From a checkpoint of a small transformer trained on Wikipedia.
Size: 15 layers, 2 heads of 32 (1 for keys and values), MLP 128 ReLU, 1.51M parameters.
Architecture: rotary positions, biases on query, key and value, normalized queries and keys, an embedding shortcut, learned residual scales.
Training: a variant of Adam for these matrices, 126M tokens, 7770 steps.
Each number is 128 + 24 x the weight over its row's rms, rounded and kept within 0 to 255. Layers, rows and columns count from 0. The size above them is the row's rms in percent of the matrix's.

# layer 9 MLP up, 128x64, rms 0.141, rows 84-127, columns 0-31
size [103 106  91 101 114  94  93  95  90 121 112  98  91 108  87  97 103  92  97 127 101  89  97  93  93 112 101  93  88  94 108  84 120 127  84 111 100  93  95  90  89  89  80  95]
[[142 136 123 139 134  80 132 141 179  84 128 120 127  69  88 137 109 143 110 146 133  94 107 122 122  84 130  88  86 172  96 130]
 [135 112 146 139 117 158  95 121 168 106 133 121  90  56 126 129 106 143 157 142 131 123 142 146 132 135 152 136 181 130 124  78]
 [119 107 146 118 103 139 131 165 102 141  90  88 137 126 103 154 134  96 130 142 112 120 178 148  88 133 158 105 137 131 118 148]
 [136 120 148 153 118 146  90 114 136  88 114 112  89 134 113 126 101 122  81 115  77  92 159 121 106 116 114 134 143 150 129 109]
 [135  83 179 129 105 107 119 117 120 133 107 115 104 152 121 134  99 107 103 125 117 106 125 171 164 132 151 131 139 130  85 109]
 [148 135 110  94 163 108 139 148 139 143 117 126 148 103 143 117 168 109 152 114  99  87 171 140 105 118 174 141 119 143  77 175]
 [132 103 102 152 159 108 151  84 138  91 120 109 146 133 127 167 117 178 113 122 145 142 134 149 151 116 109 137 162 112 127 163]
 [107 118 140 130 134  66 146 156 104 113  97 148 112  80 130 153 127 129 110 102 139  97 112 153 110 100 141  93  99 133 158 156]
 [ 94 126 104 146 134 118 154 107 170 127 118  79 130 109 125 123 117 154  74  92 109 128 119 134 106 106 142 106 137  71 129 133]
 [136 134 122 133 124 165 169 139 163 111 107 100 122 107  78 160  84 133 104 117 121 145 166 143 131 116 152 127 159 139 106  86]
 [179 156 147 128 130 138 133 108 102 111  93  92 158 131  84 121 127 128 125 114 160  80 107 167 169 135 118 133 152 111 141 135]
 [179 108 146 114 103 103 137 134 107 110 103 106 134 120 102 140 112 129 121 141  79 153 135 130 149 127 123  83 162 145 101 117]
 [161 146 118 168  87 120 158 115  93 123  98  78 108 138  86 137 130 150 116 149 176 139 126 132 129 113 139 101 143 122 118 157]
 [131 113 159 127 123 148  86 111 148 105 123  77 117 135 104 141 122 138 157 137 138 138 144 117 114 115 141 123 105 137 148  96]
 [ 94 132 144 132 124 101 101 124 160 136 125  49 151 117 141 107 105 149 131  90 105 137 130 138 146 110 145 121  79  94 131 150]
 [120 140 138 122 157 115 166 151 150 145 148 109 109 139 156 144 109 134 106 110 153 123  88 147 108 113 183 126 160 125 120 129]
 [ 98  93 146 171 134 153 105 136 137 111 102 145 116 117 158 155 138 128 144 108 108 130 143 131 181  99 147 133 111 109 128 133]
 [207 103 125 122 143 135 127  94 129  91  88 110  78 138 140 113 128 148 122 134  80 146 144 138 188 128  93  85 124 134 158  97]
 [ 82 138 129 141 120 116 126 109 175 116 133 122  99  99 101 119 135 143 113 109 147 111 143 108 134 119 165 145 121 175 169 120]
 [107 129 192 121 150 128 110 116 157 113  93 114 118 106 131 139 117 135  99 133 160 115 125 135 190 116 125  88 109 109 127 150]
 [138 105 183  89 165 148 125 120 136 142 129  87 167 112 113 109 110 118 139 130 139 111 124 196 160 123 109 113 143 143 127 168]
 [165 112 135 133 114 129 129  86 152  92  98 127 116  93 117 106 119 119 120 139 139  93 118 121 136 132 142 145 143 164 142  90]
 [156  99 146 140 145 114  99 151 121 116 147 142 176 145 135 153  76 103 139 145 132 111 143 125 159 114 136 152 103 155 145 133]
 [108 131 168 149 165 136  99 152 165 148  86 116 144 101 106 122 132 123  61 121 148 108  89 124 126 109 174 124 119 133 137  96]
 [117 126 141 149 105 102 143 127 157 126 110  95  80 146 117 138 107 102  63 141 109 127 167 153 112 127 137  98  96 135 123  88]
 [165 146 166 117 147 146 167 138 141 144  78 129 121 134 152 127 127 128 154  83 157 115  87 152 182 118 119 151 128 109 139 135]
 [106 119 130  96 124 131 163 154 142 137  94 111 146 155 105 185 138 131 118 107 154 142 122 129 128 123 183 137 148 138 102 166]
 [140 139 111 123 153 150 147 120 143 103 130 103 139 133 131 125 123 140 135 150 144 118 138 121 146  89 106 113 120  89 139 106]
 [165 117 169 147 122 126 118 168 192 108 124 134 132 114 140 137 132 129 148 111 112 141 134 110 150 108 169 134 126  99 167 127]
 [169 140 147 119 137 135 119 111 166 138 151 140 108 151  80 166 128 110 121 158 143 134 120 171 151  98 179 145 144 115 130 102]
 [161 154 137 116 109 114 118 111 104  68 110 126 129  84 103 131 114 135 128 175 112 107  98 122 167  87 154  66 114 102 117 121]
 [108 128 135 142 132 100 139 141 129 124 139  94 151  88 108 108 122  82 113 103 126  52 123 132 113 115 133 102 104 152  92 157]
 [151 156 130  93 144 170 127  88 142 102 105  94 156 138 158 130 131 118 112 142 134 134 135 154 193 132 137 133 125 152 150 120]
 [ 94 158 158 122 168 110 100 112 113 125 126  88 131  88 110 133  93 179 101 130 150 103  71 129 172 114 124 107 119 132 167 102]
 [100 131 148 167 163 136 151 114 145 121 155 126 148 123 125 125 158  99  69 111 124 116 130 123 133  98 163 164  92 142  88 131]
 [134 117 199 108 132 149 105 136 128 109 121 108  84  76  97 137  93 145 101 139 124  89  89 159 154 122 102 109 150 112 130 140]
 [139  77 154 119 115 156  96 139 130 116 129  88 127  98 119 119 156 116 115 139  88 135 131 130 164 118  95 135 114 159 136 155]
 [168 105 160 149 106 132 135 155 130 121 121 136  88 120 117 137  98 150 114 140 141  87 119 149 149 124 158 125 150 107 140  98]
 [108 136 151 117 121 157 166 184 141 115 118 166 165 133 109 143  78 121 138 140 127 107 147 141 126 119 153 103 120 137 140  86]
 [145 150 143 134 134 153 152 134 124 129 133 134 169 110 120 120 101 115 157 118 141 117 114 117 165 117 173  90 130  83 127 166]
 [109  72 155  82 131 118 136 139 182 132 158  90 125  78 148 140 110 159  94 103 121 126 120 136 124 111 127 104 131 169 132 136]
 [125 113 156  84 159 188 149 141 155  94 122 141 104 125 132 120 123 177  97  66 145 133  95 135 137 125 131 117 143 105 184 114]
 [133 166 158 105 139 152 155 129 160 148 163 152 107 135 161 157 113  79  87 150 110 120 142 133 106 100 134  82 112 147 104 142]
 [161 135 138  79 139 105 121 145 119 111 126 132 112 111 145 130 117 106 163 177 134 130 124 108 156  78 159 122 104 180 157 147]]
# layer 9 MLP down (transposed), 128x64, rms 0.13, rows 84-127, columns 0-31
size [110 112  90 101 101  88  99 100  85 134 110  91  88 115  73  96 108  85  96 132  91  83  93  87  95 109 102  87  87  95 113  78 116 139  78 130  92  88  97  80  92  79  79  96]
[[131 148 170 141 147 134 107 114 141 146 128  94 142 154 116 126 102 108 135  96 161 129 121  91 141 158 180 168 109 158 140 181]
 [105 124  73 134 139 150 147 113 125 180 118 131 122 173 120 168 119 152 101 128 134 181 135 140 118  96 123 106 147  95  88 156]
 [115 135  93 116  92 101 112 124 127 100 165 146  94 176 129 155  64 158  93 109 112 153 110 111 125 130 104  82 141 169 137 142]
 [155  86 116 121 141 111 137 125 125  86  92 107 103  99 128  81 174 146 138 146 120 134 133 127 140 150 120 103 124 140 156 130]
 [158 109  83 138 183 153  96 130 102 147 120  95  88 134 123 120 155 127 109 124 112 165 156 173  95 149 112 161 118 164 163 129]
 [141 171 116 108 133 139 119 117 162 126 154 147 138 171  86 116 135 188 105 136 103 111 121 113 116 116 111 137 126 104 180 149]
 [ 99 184  91 145 147 132 128 133 160 129 106 178 135 135 134 111 131 125 125 144 106 144 118  87 112 100 107 143  96 191 126  95]
 [ 98 178 111 128 119 111 116 161 161 143 106 135  99 167 126  88 122 152  96 153 145 142 162 117 120 127  95 168 172 102 129 130]
 [119 175 102 145  88 120  99 149 153 173 162 133 154 169 122 162  96 135  99  90 133  93 121  58  99 153 127 108 103 112 118 114]
 [111 190 104 119 128 136 114  95 114 114  98 154 147 130 127  79 115  96 116 135 121 168 160 128 124 119  83 150 163 155 116 126]
 [102 147 172 126 104 106  73 106 132 125 115 173 138 153 134 166 118 135 109  79 137  99 130  97  87 106 118 131 122 170 111  72]
 [ 95 160 124 119 136 125 159 112 141 145 154  66 135 154 104 145 108 137 154 190 120 108  82  99 116 103 138 118 129 107  88 140]
 [115 125  99  87 123  95 161 161  83 171  87 122 158 193 143 138  92 116 126 111 143 108 184  99 130 129 139 135 127 118 149  95]
 [ 81 154 125 129  94  75 121 146 162 107 166 137 143 180 150 119 120  86 112 111 152 124 122  95 125 106 146 105 144 132 133  92]
 [119 158 125 133 124 126 102 100 127 137 148 109 136 186 123 146 135 153 144 103 115 146 155 106 140 140 142 123 123 109 100 129]
 [121 149 147 105 111 115 152 145 129 138 191 139 176 132 149 117  92 140 103  91 126 145 102 103  84 126  98 115 140 136 109 157]
 [137 132  82 102 186 131 156 125  99 101 101  97 111 153  84  85 145 156 124 159 156 128  98  99 118 141 127 141 133 117 157 106]
 [ 83 165 100 120 169 101 142 118 151 122 117 140 155 133 111 158 129 137 112 113 142 132 106  80  82 135 137 110 125  88  91 170]
 [107 152  80 133 134 143 155 101 172 153 181 104 122 196 132 106 103 136 113 134 123  91 142  79 144 122 131 125 131 117 125 132]
 [111 129  99 105 160 150 136  87 164 156 182 127 130 117 137  83 146 100 158 145 147 112 101 129 120 161 129 119 115 126 120  85]
 [ 99 116 104 123  84 178 145 103 124 143 136 125 120 176 139  75 129 102 171 121 109 152 137 185 105 141 122 146 101 133 131 142]
 [ 91  98  95 112 148 130 117 149 137 133 134 124 167 171 111 163 125 106 115  93 151 180 181 141 134 134 111 111 147  96 115 142]
 [114 149 144 126  88 145 150 149 132 121 126  83 146 139 114 137 125 167 103 132 119 119  97  91 112  76 122 137 155  79 145 114]
 [126 128 117 117 165 123 134 158  88 162 149 108 131 169 129 101 172 161 148 104 117 145 116 109  83 104 113 101 163 136 115 127]
 [122 151  97 141  92 121 139 106 163 142 159 141 156 182 147 124 115 103 111 169 142 127 110  76 123 148 131 130 115 105 131 117]
 [153 137 118 141 115 142 124 147 107 113 119 119 145 130 119  99 105 110 154 137  78  93 158 127  90 159  93 168  93 169  67 129]
 [155 166 120 146 185 102 133 135 134 100  84 109 102 124 100 130  97 144 145 149 112 104 157 124 171 125 116 137 123 135 138 163]
 [154 127 169 119 109 119 104 102 121 154  78  89 111  95 127 106 134 108 138 121 108 148 137 142 175 147 106 134 149 116 131 141]
 [152 126 123 128  87 139  59 126 142 142  96 116 139  96 128  87 112 135 154 125  98 109 108  86 122 156 118 138 132 138 133  86]
 [158  81 106 150 119 117 156 129 106 150 114 111  76 116 132 106  79  97 134 141 139 108 168 126 137 151 108 133 110 109 114 154]
 [152 130 113 138 109 143  80 100  93 181 134 122 120 141 127 165  91  88 182 117  90 181 128 138 121 116 140 118 122 134 104 125]
 [124 160 102  84  84 131 107 136 157 150 130 103 121 185  86 146 108 129 111 124 125 145 112 131 109 171 176  67 135  75 134  97]
 [156 121 141 143 109 130 114  78 159 137 167 139 108 145 132  88 138 118 163 115 143 124 131 145 188 111 121  95 140 116 137 149]
 [130 148 129 113 160 139 110  85  66 137 114 118 108 147 124 114 156 167 138 148 198 136 101 120 141 155 115 161 100 132 166 140]
 [135 130 104 133 179 137 147 144  79 131 170 152 140 136  79 116 105 107 108 129 116 106 136 119 179 118 109 117 113 105 137 124]
 [152 120 114 105 116 126 128 133 154 136 150 176  97 167  91 152  79 118 132  87 110 119 127 122  93 156 103 116 169 136 165 138]
 [112 106 147 155  90 137 117 111 118 103  91 175 126 115 152 114 118 109 132 109  85 115 144 132  59 181 117 120 117 128 155 104]
 [ 93 151 155 119 123 117 156 158 143 150 128 126 158 168 130 147 108 116 112  93 131 131 152 128 128 147 188 118 154  74 102 160]
 [113 118  82 120 134 106 105 143 116 164 123 113 149 131 117 168 148 120 137 128  91 107 119 125 137 174 144 149 146 102 125 142]
 [137 120 102  67  83 134 142 142 148 117 106 166 173 139 116 110  82 134 164 133 106 166 135 108 164 164 145 126 124 130 118 141]
 [164  97 164 137  91  98 117 108 120 127 118 128  84 129 156 120 161 137 157 150 126  83 103 145  78 142 133 144  90 142 130 102]
 [ 95 191 108 139 107 106 127 107 133  95 166  73 112 118 113 121 138 111 139 153 121  92 124 129 100 109 111  98 100 149 100 151]
 [178 113 131  94 155  90 117 142 123 125 133 176  70 174 132 113 131 110 118 152 135  92  78  69  98 117 107 130  97 121 161 170]
 [ 93 190 121 118  96 172 126 123 176 148 162 158 133 163 137  99 100 141 147 111 130 131 117  95 109 102 133 148 125 110 141 130]]